From a checkpoint of a small transformer trained on Wikipedia: MLP 320 GELU.
Each number is 200 + 40 x the weight over its row's rms, rounded and kept within 0 to 999. Layers, rows and columns count from 0. The size before them is the row's rms in percent of the matrix's.

# layer 2 attention query, 128x160, rms 0.0594, rows 99-127, columns 80-159
056,239,187,196,123,181,293,222,195,212,170,221,220,206,224,168,224,174,169,340,193,197,230,193,169,207,112,186,174,140,169,270,143,232,227,191,157,232,242,150,243,180,157,250,226,195,176,166,236,159,216,230,176,233,155,140,183,242,200,228,158,168,245,259,194,142,228,187,255,213,151,196,184,155,252,169,184,137,247,151,193
084,179,186,177,181,208,261,206,244,205,206,234,134,169,214,246,205,163,287,192,246,244,219,228,230,211,199,236,209,257,238,145,173,204,207,230,247,182,197,223,209,222,204,217,461,222,192,234,211,235,197,197,186,235,236,198,149,117,208,141,143,304,197,165,214,275,201,155,198,179,194,138,177,210,220,259,156,235,174,133,180
077,153,147,192,182,222,230,224,241,203,307,203,201,174,238,229,172,271,256,129,262,222,194,210,252,177,233,242,241,185,268,125,232,247,155,260,181,167,207,276,205,276,208,220,356,183,233,207,215,213,201,204,175,257,241,201,94,116,186,186,216,272,211,216,155,235,232,189,208,203,184,138,145,249,172,182,156,208,140,184,167
056,241,222,195,239,161,146,282,216,268,213,231,205,235,258,239,130,254,197,229,209,186,274,230,165,145,179,154,182,228,216,164,196,205,174,241,199,203,231,224,266,212,186,241,181,219,302,180,164,234,180,193,275,194,274,186,188,178,227,159,194,202,170,220,241,225,167,164,206,213,243,112,194,195,219,222,266,245,165,261,230
077,181,202,155,153,188,232,180,215,209,256,238,133,156,202,163,187,179,183,184,216,242,189,207,205,192,169,235,274,120,254,193,193,227,186,172,186,198,225,212,178,220,242,196,409,178,236,242,195,203,171,215,191,271,233,189,221,157,156,213,182,187,180,231,183,196,172,215,246,256,172,173,239,215,237,166,184,234,196,196,189
057,211,193,227,152,213,215,187,190,173,197,240,189,234,148,213,207,238,189,252,215,241,171,203,182,180,110,140,164,185,188,250,188,228,230,161,169,219,255,161,139,196,184,158,212,191,225,206,250,212,135,150,199,259,182,264,235,218,106,283,175,164,215,190,169,183,199,185,203,225,189,186,195,163,155,203,153,107,191,100,260
048,259,179,130,144,155,238,156,242,224,219,223,187,270,161,142,138,162,164,174,177,193,263,254,204,259,125,205,156,224,246,182,192,219,184,168,192,238,158,227,200,190,177,246,213,149,253,181,191,218,140,226,192,171,236,252,137,236,143,199,157,194,218,188,192,140,232,224,172,254,170,204,169,192,200,205,246,195,217,128,203
052,229,190,226,169,150,178,208,195,256,151,218,191,222,216,180,151,160,168,277,208,207,190,210,219,130,150,147,186,241,197,271,189,204,247,209,188,181,212,134,198,203,152,241,204,151,187,209,261,240,195,215,135,115,183,149,151,215,218,190,184,185,221,201,213,221,197,173,240,209,143,188,116,222,260,236,225,221,205,147,214
069,238,209,249,138,223,237,204,155,208,194,192,169,263,165,160,190,158,133,283,163,193,163,210,177,202,217,212,143,147,217,229,130,181,215,172,189,220,228,165,194,163,211,211,176,169,172,180,185,180,197,211,225,191,126,170,258,252,103,256,130,103,236,303,202,126,178,203,189,220,183,224,244,150,230,162,217,226,269,166,196
061,215,155,183,195,235,276,190,232,209,280,272,207,183,149,186,217,210,243,214,179,239,225,243,220,244,158,225,147,222,212,220,151,240,191,274,221,179,155,187,200,189,190,170,99,204,150,226,211,258,218,218,153,234,204,245,196,208,107,159,142,271,253,175,225,209,168,178,170,130,150,175,158,222,187,257,177,166,173,166,221
066,243,268,163,187,192,189,199,167,233,149,129,225,232,163,240,195,116,149,172,145,157,173,244,130,217,123,171,189,195,163,295,217,140,261,126,160,251,237,140,214,144,163,256,114,175,196,179,179,196,204,224,237,183,166,170,271,269,159,241,189,99,161,203,186,182,156,217,220,191,198,219,249,147,185,184,233,162,260,294,227
093,194,136,176,244,206,213,197,222,257,255,262,204,181,159,215,228,231,202,197,178,253,183,270,293,231,212,228,196,260,247,164,151,259,151,198,258,172,177,192,226,203,202,171,157,240,188,209,213,256,207,145,178,204,205,255,200,180,165,127,144,328,229,200,234,256,223,193,167,114,189,178,150,190,208,268,146,153,140,204,223
082,172,112,214,250,259,243,236,196,228,259,237,189,171,216,210,205,176,241,169,224,244,189,239,273,221,191,197,192,171,216,175,148,256,135,233,214,217,198,223,213,256,160,181,161,238,211,194,185,234,238,222,117,198,220,252,164,177,141,169,166,314,265,244,252,249,191,149,159,154,198,173,129,183,233,231,151,217,156,187,196
080,199,280,175,153,157,197,224,239,191,141,189,175,146,227,181,198,184,223,236,279,178,225,168,147,150,234,183,230,254,200,216,254,168,232,135,240,201,255,224,192,182,240,230,336,180,136,179,243,232,175,125,213,234,214,197,188,199,291,114,230,154,123,150,156,218,241,229,212,246,255,197,245,234,212,223,256,200,234,192,179
048,209,216,48,240,191,206,252,151,137,243,157,104,241,158,197,260,145,149,211,163,162,157,232,225,219,181,232,162,162,172,238,186,196,159,184,150,200,223,197,220,171,209,179,219,253,139,257,189,177,249,201,216,193,154,140,213,214,204,183,226,189,221,282,188,209,174,197,186,191,133,181,212,246,180,194,196,257,251,208,216
075,235,220,240,239,173,185,192,170,194,186,192,226,222,188,200,196,194,151,186,163,160,145,182,129,225,195,152,191,204,167,238,173,175,297,139,179,203,184,184,178,193,147,185,31,145,122,189,221,140,231,240,230,227,196,214,233,267,167,286,237,157,187,237,165,104,209,258,167,244,220,214,274,196,183,156,235,194,269,225,243
077,191,115,150,207,191,193,172,186,222,249,208,195,192,146,192,176,259,207,206,123,194,221,226,196,230,215,187,158,230,198,222,188,203,184,194,262,165,169,169,192,178,198,189,0,220,183,181,247,213,220,154,188,193,245,255,212,226,198,176,227,281,202,171,267,213,246,244,172,157,235,220,194,155,169,214,203,170,185,233,220
047,158,204,178,232,214,163,244,219,162,116,214,176,189,183,217,292,163,192,153,222,198,148,148,203,209,200,150,244,145,224,171,195,196,170,188,277,211,234,196,243,199,187,204,197,79,142,202,110,206,152,284,188,222,199,164,160,202,233,177,204,236,198,172,187,218,210,211,181,219,257,193,223,169,175,267,173,176,277,195,234
064,145,149,202,242,196,172,187,236,201,269,230,168,190,185,203,251,186,237,172,199,274,221,225,224,286,192,230,191,286,210,174,143,264,163,227,210,215,217,265,212,226,193,164,184,270,221,191,190,227,207,202,175,247,191,242,170,169,158,115,150,304,211,157,264,237,238,197,151,152,194,227,160,222,224,206,130,201,136,192,199
067,181,133,231,239,215,214,211,219,215,186,223,183,150,215,199,170,195,219,233,216,204,181,313,266,197,204,206,175,270,261,149,193,171,112,197,256,181,182,205,156,223,212,186,225,236,230,189,234,252,156,202,182,200,152,204,161,151,155,171,195,260,178,145,265,225,258,181,247,216,219,212,174,182,143,260,184,159,133,191,147
068,212,264,254,157,169,223,224,212,190,120,161,231,164,225,192,210,213,173,184,273,190,220,142,124,147,228,214,211,206,198,186,269,168,230,162,203,195,207,207,191,199,222,216,325,189,197,172,253,176,152,223,228,175,183,130,202,186,244,222,229,115,191,189,138,190,212,252,260,254,245,216,228,223,209,169,250,236,245,181,239
051,217,186,253,237,127,209,210,195,141,132,177,203,243,208,192,146,222,184,240,215,163,249,178,182,207,144,198,193,159,133,203,193,157,153,165,192,200,216,162,285,201,180,257,203,178,141,174,244,90,168,155,277,220,175,251,198,217,152,182,228,210,203,204,104,231,213,253,195,259,203,267,253,163,184,234,232,157,257,280,213
046,249,229,183,221,174,230,205,154,161,133,160,258,268,211,189,181,165,213,247,209,144,212,154,196,205,224,99,119,153,142,163,206,193,208,158,250,236,236,161,158,182,161,194,202,204,153,189,200,191,194,176,208,187,161,264,253,225,180,181,197,192,162,207,189,205,127,161,205,170,184,268,247,183,198,152,272,203,316,215,234
046,194,180,195,185,137,175,252,221,200,222,121,237,245,196,217,211,254,254,178,223,156,228,155,207,220,145,193,173,160,165,195,197,204,183,162,175,289,192,235,244,207,221,227,196,189,192,185,215,227,219,254,205,160,159,253,212,183,214,250,200,221,207,235,156,154,278,239,256,233,170,232,298,249,190,221,201,101,287,237,152
073,153,210,171,284,179,165,174,170,200,216,120,189,174,188,281,223,286,229,73,210,209,150,186,169,214,223,223,259,222,121,204,234,181,190,171,163,217,192,228,230,240,198,246,176,206,202,191,178,189,209,189,237,143,258,185,205,144,238,230,280,210,178,147,170,210,164,236,211,208,252,218,217,236,187,188,175,190,225,221,175
059,161,193,196,195,210,216,139,240,199,232,276,217,117,222,200,220,164,227,115,212,261,169,245,227,276,229,257,209,275,297,160,180,239,199,231,235,194,137,225,118,248,191,114,224,246,220,219,233,215,200,149,221,164,203,249,189,162,230,147,221,266,175,215,215,228,261,219,211,118,207,180,152,237,186,243,183,211,89,158,205
050,192,157,233,163,199,184,254,211,236,226,207,209,129,217,193,212,146,239,107,236,255,216,228,221,265,183,233,249,228,224,153,206,168,122,201,207,142,184,243,178,217,173,138,216,206,190,219,187,185,169,215,220,203,153,212,165,195,198,168,174,281,205,154,230,230,361,215,234,194,233,207,148,194,192,226,184,221,113,197,222
072,218,185,242,253,98,151,264,201,226,84,145,217,207,260,177,127,221,212,195,232,143,206,175,203,157,195,172,208,202,162,167,262,149,217,243,231,211,226,220,222,237,233,253,212,166,206,167,219,211,155,178,279,148,137,207,196,194,224,224,238,154,190,158,127,167,255,236,189,260,229,226,248,163,205,176,244,229,195,159,208
072,150,136,207,219,202,216,220,204,212,195,244,118,159,185,218,171,156,277,175,227,202,229,219,246,169,157,241,242,227,216,141,187,218,134,242,223,218,234,240,201,256,221,192,300,242,221,251,221,255,194,208,179,218,214,200,139,124,183,154,170,295,243,170,221,226,196,181,192,145,198,147,164,227,192,269,157,251,168,182,143
# layer 2 attention key, 128x160, rms 0.0573, rows 99-127, columns 80-159
066,180,251,206,213,197,212,117,177,206,137,203,238,184,111,196,196,286,187,141,235,137,189,235,234,214,190,214,327,167,184,212,190,229,209,212,238,180,173,223,189,165,194,183,198,171,189,199,116,184,196,158,252,229,153,221,171,204,209,179,232,221,169,130,307,199,247,181,186,254,276,201,232,326,217,269,261,145,263,208,188
065,185,109,179,224,244,164,142,154,187,190,247,161,196,215,164,222,179,186,230,167,224,162,215,208,236,213,264,202,213,127,286,216,249,188,243,164,237,231,278,230,207,184,224,95,222,200,235,196,241,226,155,205,185,179,207,199,199,100,196,225,250,306,214,227,215,189,168,163,205,201,225,195,156,215,207,187,178,179,288,135
072,242,93,175,241,313,168,176,197,198,209,270,266,202,155,237,191,153,187,209,174,193,196,204,174,185,162,227,202,196,189,193,195,220,221,219,188,184,227,155,238,187,182,147,203,183,161,212,218,174,245,127,258,152,261,319,214,222,169,229,222,252,245,176,208,161,234,182,168,138,235,205,208,189,174,194,228,234,201,278,163
071,222,216,163,162,171,255,237,267,190,228,155,256,222,164,248,141,233,213,208,217,207,193,229,225,159,101,153,233,183,205,170,228,263,181,208,197,113,155,187,228,210,194,214,210,220,258,199,180,242,195,292,216,203,193,231,186,187,204,189,168,195,293,198,230,153,227,189,183,187,162,207,105,154,229,255,181,246,143,214,286
078,149,149,185,192,222,227,260,265,229,116,142,155,225,235,233,185,207,177,186,208,213,237,152,202,163,217,210,237,265,206,174,183,200,145,267,219,123,212,293,199,202,205,194,192,182,225,251,189,219,226,243,238,132,188,287,166,133,250,111,267,278,226,89,225,180,260,155,238,210,201,226,166,167,211,165,147,183,184,214,225
074,209,227,135,182,169,235,205,153,180,113,189,153,207,294,199,176,274,228,149,183,160,175,214,205,221,121,238,252,150,156,170,194,174,193,184,168,141,204,164,239,219,274,214,202,152,99,186,280,207,120,172,173,169,165,129,229,200,243,189,178,167,178,192,292,244,217,244,192,176,196,150,178,165,190,210,202,189,249,183,237
065,213,206,178,234,166,194,213,199,226,136,171,209,208,245,208,269,253,225,142,235,152,147,218,150,235,186,205,129,173,246,218,190,228,250,182,163,112,182,184,237,258,254,201,196,252,165,248,209,208,183,122,206,233,267,198,207,200,190,175,251,160,224,233,266,134,187,174,162,193,210,159,179,203,197,183,253,142,198,222,204
071,180,256,217,192,148,183,147,204,180,232,221,184,146,152,273,217,241,208,196,180,227,247,204,226,244,120,196,307,161,215,169,242,198,144,188,176,166,227,191,207,174,219,178,209,243,231,169,121,182,195,168,140,214,254,180,184,198,250,184,249,196,210,109,303,168,218,156,220,204,185,191,275,231,223,188,265,158,194,222,136
077,127,235,193,229,135,173,282,197,202,139,216,201,188,277,244,181,182,228,174,206,114,233,210,218,205,272,196,216,219,223,217,208,192,174,249,168,166,88,193,172,224,194,169,215,120,303,222,142,162,212,261,159,222,149,187,191,234,329,215,212,151,146,161,228,192,166,161,216,211,194,197,206,211,232,259,237,229,167,132,233
080,165,176,253,143,247,227,201,214,208,197,209,203,247,112,212,176,183,221,211,176,175,222,210,97,216,210,187,202,167,226,223,245,205,261,108,188,185,192,193,184,215,173,262,166,228,233,246,155,174,275,126,193,175,135,135,180,233,187,241,181,192,192,225,187,202,121,200,150,209,236,176,125,285,135,204,209,193,190,80,169
067,207,254,195,191,165,244,209,201,180,159,158,187,210,275,151,217,219,244,191,161,200,163,226,182,150,219,251,167,201,210,165,181,178,206,225,190,217,130,211,205,251,194,169,223,188,232,187,217,241,66,218,270,239,221,130,156,264,312,213,168,150,159,235,172,184,229,280,240,197,150,222,180,222,222,152,164,269,187,135,135
110,153,146,246,197,235,244,202,159,147,190,184,188,216,140,146,197,225,130,269,204,260,198,256,124,189,190,150,140,141,241,233,262,216,249,167,169,204,219,169,151,172,205,255,110,213,199,159,176,168,213,152,196,211,142,228,181,212,143,231,235,192,223,191,267,160,222,187,140,210,249,175,151,216,114,220,218,112,201,152,217
091,210,117,243,127,217,233,204,145,165,174,217,194,177,122,160,167,206,158,229,195,254,236,203,155,220,178,151,166,192,197,195,220,270,276,119,214,128,214,156,181,139,165,215,126,192,172,193,163,179,254,119,244,172,199,201,194,252,138,234,225,211,287,225,213,166,146,171,148,167,249,138,149,242,179,258,251,201,169,175,266
084,250,184,183,201,244,140,183,229,248,179,207,203,239,202,140,239,198,242,190,163,208,182,183,275,223,177,204,187,209,148,199,202,147,137,262,179,305,248,254,224,225,200,151,260,188,167,178,252,219,103,219,236,222,234,266,167,147,239,194,194,182,206,139,184,239,200,161,278,206,88,253,210,188,273,154,201,230,183,277,188
058,212,143,138,186,152,195,167,234,178,140,230,207,212,203,281,254,238,197,210,187,188,145,238,260,188,213,121,268,191,190,255,150,208,212,228,197,118,177,215,207,154,144,156,227,234,201,217,165,159,233,272,214,197,176,193,264,222,200,202,292,212,207,259,175,212,207,176,180,215,246,207,162,217,216,224,225,157,293,306,148
066,228,215,197,135,103,227,215,204,193,251,190,178,223,270,180,220,130,257,178,137,174,142,217,185,194,194,195,226,167,225,243,139,238,151,238,98,245,208,230,288,232,213,131,264,173,195,232,214,208,118,207,100,240,221,105,169,248,259,206,174,165,108,222,180,261,195,178,177,207,189,244,180,208,210,154,221,204,243,190,135
084,202,191,281,145,272,244,229,154,164,174,162,217,231,165,144,164,198,186,208,231,228,214,209,128,211,189,154,135,119,241,215,210,245,292,128,205,169,200,204,163,224,170,259,161,184,156,191,204,181,213,180,199,210,151,158,194,240,174,297,178,180,212,217,197,183,168,231,204,194,183,183,194,222,146,185,217,175,205,106,251
064,157,224,209,194,129,207,192,170,237,270,153,168,176,210,190,209,125,239,242,211,197,201,176,138,198,193,236,228,177,214,159,200,186,166,151,238,194,228,250,226,158,172,167,193,197,202,231,216,228,223,290,151,202,269,197,164,206,158,183,109,212,154,310,145,228,148,185,167,186,174,222,209,211,189,161,199,263,173,132,276
077,206,182,214,208,238,267,214,173,182,213,197,129,250,128,213,186,232,113,213,200,254,156,239,132,197,134,147,149,143,205,209,302,261,233,158,200,180,225,188,183,190,227,243,137,223,108,267,233,191,272,108,206,155,164,222,183,224,184,238,180,207,232,215,238,173,188,150,135,188,213,138,198,229,117,194,188,158,204,176,215
069,187,167,218,193,224,204,209,196,225,178,215,194,201,238,172,147,192,189,195,195,212,186,221,167,202,180,232,185,172,208,227,162,206,175,212,154,163,173,186,141,153,248,144,168,62,241,191,186,204,221,253,146,197,195,263,173,158,118,152,168,233,237,146,275,211,251,215,174,191,221,189,220,145,231,239,231,212,226,243,259
086,214,229,151,233,192,156,168,223,200,180,209,231,173,285,212,213,196,198,144,175,205,212,174,285,182,207,243,197,228,139,210,94,168,156,315,196,288,198,263,244,247,221,113,260,224,239,210,252,249,102,190,203,234,234,231,183,154,207,155,231,219,218,182,198,180,231,213,236,193,187,261,235,129,228,190,205,222,212,259,172
063,198,201,153,259,186,172,201,180,178,176,209,249,196,218,206,273,300,193,172,236,158,176,135,235,186,204,175,222,191,193,280,197,244,243,183,193,233,107,262,185,184,140,178,221,213,219,168,263,217,209,263,208,190,271,186,268,227,176,215,176,178,196,281,189,196,255,145,184,214,179,305,165,164,231,171,232,192,237,211,151
067,132,195,139,211,182,180,175,171,229,197,238,259,147,214,181,219,201,201,199,195,199,183,210,157,233,186,136,268,139,242,187,191,228,146,187,159,237,155,238,269,194,206,186,207,293,243,161,169,169,115,92,186,153,227,220,217,179,208,160,253,171,149,256,129,209,164,186,186,231,143,197,208,180,169,187,192,194,210,250,229
073,224,165,103,252,126,201,148,181,226,210,235,299,206,205,139,202,161,176,187,224,183,235,163,148,215,237,206,130,207,240,263,260,224,201,175,146,237,247,182,171,202,153,218,198,231,178,173,262,209,222,253,196,198,243,154,168,200,243,170,179,210,221,301,193,204,188,175,197,204,224,189,234,226,194,149,188,126,263,287,198
083,250,212,86,233,278,194,226,149,212,241,222,220,220,274,156,245,188,198,233,188,214,191,148,208,163,226,235,110,261,242,227,158,239,222,225,187,246,189,202,210,217,172,233,200,229,164,168,279,197,188,161,158,118,177,154,219,199,172,214,183,224,236,224,124,208,178,221,193,171,181,280,189,168,160,130,136,219,164,196,217
065,216,182,235,161,293,244,185,246,246,210,210,159,250,161,162,213,215,119,223,171,203,164,258,149,185,199,282,216,173,243,231,227,225,222,199,231,190,258,177,243,200,191,189,160,151,204,208,233,218,257,136,179,217,187,273,170,186,129,229,187,279,271,138,232,205,187,194,180,196,216,200,204,191,204,211,188,166,143,214,241
067,225,136,224,162,312,187,238,265,176,197,217,227,209,186,166,191,174,187,190,218,204,122,196,200,161,191,166,183,257,183,253,250,207,139,196,177,232,247,216,212,238,164,208,176,126,209,244,315,264,130,187,206,211,171,328,204,130,182,154,141,263,264,191,215,132,185,161,240,154,241,236,175,158,199,221,187,197,246,213,198
079,201,239,166,158,152,165,198,218,200,238,199,267,182,303,173,217,193,200,156,209,216,212,155,204,171,208,225,204,204,146,162,165,172,118,190,195,178,209,181,199,228,194,134,216,226,204,164,254,191,119,283,167,215,294,208,221,256,293,171,168,177,187,227,174,179,225,167,253,240,210,190,205,176,209,142,213,213,209,234,182
072,204,139,259,221,197,153,177,165,272,238,235,175,188,116,196,198,204,201,169,181,282,232,229,141,207,188,114,208,224,224,215,241,182,216,178,206,183,212,199,216,150,256,196,145,200,206,161,198,165,213,124,225,163,196,219,201,178,99,249,265,220,269,143,223,195,219,212,203,239,203,201,105,200,112,232,243,131,243,256,264
# layer 2 attention value, 128x160, rms 0.0826, rows 64-78, columns 80-159
094,131,234,138,282,151,167,104,219,184,162,269,180,214,207,248,228,306,231,180,251,224,214,198,179,254,178,208,203,200,188,131,231,220,152,200,115,188,224,159,263,269,191,172,197,188,202,211,182,162,157,225,169,225,253,193,174,178,212,210,198,226,209,143,213,290,178,199,251,229,123,185,176,261,169,145,202,230,170,231,162
099,213,185,158,146,169,197,282,259,138,230,173,234,195,257,206,207,281,199,168,201,160,187,222,183,192,176,249,173,211,173,176,222,203,160,183,169,208,234,229,204,160,156,184,206,176,224,152,215,248,223,115,157,149,197,133,212,213,231,186,220,206,201,135,192,222,128,244,189,171,215,196,192,256,178,137,182,260,175,198,223
135,243,211,199,149,247,201,216,205,147,254,196,219,254,199,144,164,164,127,311,171,199,222,193,195,154,198,187,140,220,208,191,225,205,185,178,149,182,266,259,145,122,172,137,200,190,164,136,195,218,180,154,149,197,258,221,171,208,184,202,198,165,276,187,163,128,190,257,193,142,187,238,227,168,201,213,224,234,186,165,283
121,115,211,113,295,117,189,199,187,237,215,252,168,327,209,177,186,203,198,167,240,219,175,144,186,165,214,191,128,212,228,271,176,176,200,212,115,215,188,194,185,201,181,236,189,163,211,258,140,28,244,242,190,219,182,219,202,197,151,186,228,191,188,171,206,213,253,212,202,150,248,206,232,159,207,205,173,191,174,211,238
076,166,220,307,185,162,210,135,231,190,150,162,154,142,166,210,194,167,163,222,231,190,276,174,153,172,174,169,219,231,233,236,309,140,207,162,193,153,217,199,147,187,268,194,288,217,222,182,123,185,219,245,232,227,223,275,171,181,282,219,183,170,155,218,193,177,253,165,225,275,155,169,198,187,120,252,244,211,196,165,223
111,179,151,169,242,201,220,201,208,234,209,242,152,177,155,237,213,209,264,139,152,201,191,251,282,254,189,257,192,201,180,152,158,258,203,231,236,214,145,109,321,253,198,202,130,227,235,252,195,188,233,231,234,177,194,150,233,199,202,200,198,229,153,219,222,243,181,193,195,198,164,166,154,149,226,151,140,172,188,226,169
089,211,195,147,202,253,132,230,195,202,257,200,262,280,256,226,183,219,197,203,171,151,153,185,221,242,223,171,194,180,137,197,124,225,167,224,249,223,185,195,231,178,126,201,46,196,216,200,266,229,189,193,206,207,224,198,243,234,197,225,172,199,223,223,202,167,235,250,214,68,199,218,254,170,289,143,250,175,188,226,179
133,258,213,223,120,243,196,205,226,109,221,154,228,166,218,96,190,210,133,247,189,204,219,215,184,163,185,227,181,183,184,195,260,201,168,181,184,224,270,209,179,138,176,172,214,231,173,70,189,270,183,182,157,186,212,202,197,204,234,234,199,192,233,187,208,101,178,269,178,168,140,211,213,186,210,187,227,210,192,156,229
127,207,172,241,167,147,220,188,200,105,172,158,179,69,222,187,213,296,286,121,206,211,185,228,201,161,175,230,249,216,193,200,219,225,233,204,206,251,214,179,267,220,225,251,199,216,202,119,210,289,144,155,166,188,158,175,212,189,233,218,232,218,162,195,210,214,143,219,216,234,192,156,174,217,197,182,174,204,237,185,123
104,121,210,132,198,115,228,210,180,235,198,245,176,200,237,193,236,197,238,117,215,223,219,204,205,195,194,207,195,171,196,196,153,185,229,229,115,241,222,261,290,222,209,237,187,132,178,273,123,139,246,138,195,190,142,164,242,161,122,161,250,215,194,153,211,283,195,200,197,239,241,149,195,202,170,201,176,276,219,237,223
149,207,206,218,164,235,145,208,189,219,199,204,242,258,242,177,148,125,110,277,196,197,224,189,178,192,196,171,156,212,175,224,228,168,169,169,207,197,267,241,170,113,186,122,206,173,180,152,207,252,150,169,209,232,286,235,184,209,227,215,169,170,250,220,181,152,222,225,241,193,139,237,239,167,240,227,256,232,193,186,266
092,219,189,211,218,251,190,241,194,190,159,197,181,155,234,156,146,225,256,212,185,265,82,230,202,207,229,275,159,201,170,205,152,191,228,225,100,270,244,195,259,169,192,130,193,202,177,245,226,166,115,195,188,260,169,210,242,174,180,189,155,208,226,258,210,210,181,169,223,249,202,228,182,135,245,186,195,167,272,254,198
086,177,277,256,207,118,223,135,206,157,138,197,174,169,168,145,224,218,185,225,294,240,224,164,146,145,182,173,245,188,277,258,266,176,260,201,127,167,169,227,107,210,240,244,311,191,199,150,162,118,170,254,187,192,185,214,147,192,192,220,212,205,173,211,186,160,221,194,234,201,202,233,188,282,173,227,183,202,206,180,167
096,184,174,195,229,215,201,253,170,265,226,207,194,236,206,242,212,188,271,146,125,177,150,213,263,234,212,190,192,135,186,201,121,243,198,253,252,262,133,121,250,262,173,205,88,198,219,249,232,240,248,239,280,211,169,159,217,231,193,214,175,238,154,199,194,242,224,231,153,133,194,171,163,192,233,163,170,183,176,253,165
144,152,169,157,254,148,220,225,248,214,210,225,158,181,189,262,244,256,239,146,221,194,200,249,217,212,229,239,178,202,171,158,201,221,180,198,201,146,180,163,249,271,209,193,194,228,262,235,183,205,233,243,152,167,197,182,199,214,217,194,222,241,151,198,214,267,125,147,189,244,207,145,193,195,152,169,160,174,190,187,149
# layer 2 attention output (transposed), 128x160, rms 0.0483, rows 64-78, columns 80-159
089,207,249,197,173,193,178,220,259,210,256,177,249,150,220,221,202,165,238,249,148,193,177,206,207,191,203,228,225,190,182,263,191,258,225,220,225,216,202,212,188,229,193,185,67,239,193,221,160,201,239,202,190,203,158,208,259,115,198,154,238,332,219,204,249,243,142,189,181,138,165,245,249,178,247,215,202,233,228,238,211
104,234,93,181,204,155,201,151,163,245,129,187,165,202,216,194,204,168,161,256,240,128,168,186,244,225,215,144,186,206,250,211,229,195,191,207,211,160,213,181,193,219,218,252,225,189,186,208,146,123,173,178,201,203,217,224,194,166,255,148,176,250,116,223,244,254,244,214,206,281,229,257,176,101,180,224,174,171,202,182,188
102,237,283,228,152,181,236,183,191,166,149,199,174,235,169,144,189,182,99,213,219,187,178,182,188,179,194,186,196,167,234,252,184,204,213,172,224,188,208,161,227,167,218,208,293,194,212,205,199,163,232,199,217,216,174,201,229,243,206,241,166,0,178,219,202,180,215,182,185,288,204,194,201,146,185,151,233,218,208,185,199
123,295,240,183,205,204,223,200,232,201,195,148,180,108,196,243,141,157,151,186,161,185,229,196,289,187,172,240,275,199,158,184,179,233,227,167,304,208,212,177,188,185,206,178,164,237,226,195,251,264,205,168,234,165,176,220,181,115,226,150,213,228,240,131,308,228,197,255,181,273,209,154,206,200,206,210,242,229,143,204,180
094,182,191,185,196,204,187,197,207,195,235,196,214,178,207,219,215,214,264,165,222,222,187,209,169,212,212,206,215,213,205,177,199,222,193,208,187,213,189,231,202,189,185,194,635,192,217,200,197,212,192,200,202,217,189,177,167,182,174,206,214,239,198,185,186,206,176,185,199,173,160,187,207,228,212,163,187,200,207,193,174
105,159,137,208,206,213,179,205,198,216,231,211,219,221,214,204,200,210,217,202,154,196,202,202,217,219,202,200,190,232,178,217,206,203,188,212,187,198,190,210,175,235,202,196,0,212,186,210,192,208,196,223,175,188,221,238,207,188,183,185,207,337,209,202,186,225,200,202,221,133,192,229,198,212,184,196,183,199,202,200,205
103,236,271,216,197,209,212,212,172,199,190,189,226,209,191,189,197,187,152,203,172,192,202,198,173,195,203,187,203,189,195,213,198,208,203,186,189,212,225,192,199,197,203,202,0,196,205,197,190,187,220,197,201,194,184,197,243,211,183,240,198,16,206,210,198,171,186,188,200,249,203,208,212,188,205,195,213,199,197,197,218
105,201,232,232,166,148,228,198,157,182,196,209,212,290,167,165,218,175,139,206,189,190,181,173,137,225,228,181,181,178,239,250,194,223,217,212,172,182,193,196,204,214,230,213,363,151,182,209,167,150,235,211,202,217,159,200,254,241,177,251,173,0,192,255,158,168,226,156,200,295,179,242,210,151,173,132,191,172,220,187,206
120,166,82,186,243,166,165,208,183,259,171,183,223,219,242,231,232,204,217,200,196,162,221,183,204,235,226,208,200,209,211,199,230,146,165,223,170,165,179,198,173,268,215,197,191,184,155,206,168,164,208,233,194,164,223,204,180,124,217,183,229,330,186,232,154,285,247,191,263,238,231,276,180,218,184,197,187,162,208,237,204
099,249,153,164,271,208,161,174,226,226,152,162,135,137,189,254,167,195,233,216,166,206,202,182,316,207,205,239,239,219,176,216,173,200,175,220,290,189,146,184,185,225,223,164,36,214,217,190,256,215,189,202,219,191,228,211,139,135,236,141,241,358,213,205,261,280,219,252,191,176,227,232,172,240,207,254,208,192,206,226,176
110,206,307,229,163,208,221,190,194,162,201,196,196,205,172,164,199,219,181,217,190,217,174,169,158,181,198,207,200,166,191,232,194,227,218,181,176,226,176,183,224,187,195,204,265,191,224,226,186,191,237,210,193,212,175,175,219,235,181,261,205,0,191,209,161,149,170,176,176,197,157,207,214,196,210,115,235,220,233,174,184
090,134,161,265,154,245,216,231,177,157,236,260,139,206,146,228,211,247,176,215,165,222,283,200,260,241,216,156,238,178,137,300,162,193,202,187,244,205,176,178,201,209,232,199,64,212,208,190,163,211,263,241,191,197,249,201,221,237,143,209,239,244,260,205,107,248,213,164,226,118,209,191,244,254,175,191,204,187,213,221,225
103,200,188,188,207,205,197,212,218,213,228,202,218,176,199,221,205,194,222,195,210,204,210,197,188,197,198,229,208,199,205,172,184,225,183,193,211,198,217,205,191,220,197,196,621,196,195,195,193,215,196,195,212,203,186,194,195,168,194,163,194,291,222,191,232,216,189,199,193,228,203,170,190,208,203,219,185,187,184,223,200
106,198,174,192,212,205,190,201,187,207,220,221,224,219,199,203,205,218,198,195,180,194,210,204,203,219,189,190,203,223,179,191,199,194,189,198,187,200,209,213,184,213,203,202,0,194,203,190,212,195,183,213,201,174,221,220,229,216,184,211,183,233,229,212,192,184,204,200,205,190,207,197,190,208,193,220,190,180,190,196,217
112,190,111,204,217,192,175,168,215,235,200,197,193,183,218,218,203,192,239,199,201,169,189,220,240,200,182,193,198,223,207,188,250,198,205,221,200,180,205,227,209,190,194,212,112,237,190,196,190,198,185,184,199,197,227,239,193,135,230,141,215,451,167,172,199,261,220,205,185,113,207,251,182,147,218,222,183,235,202,200,187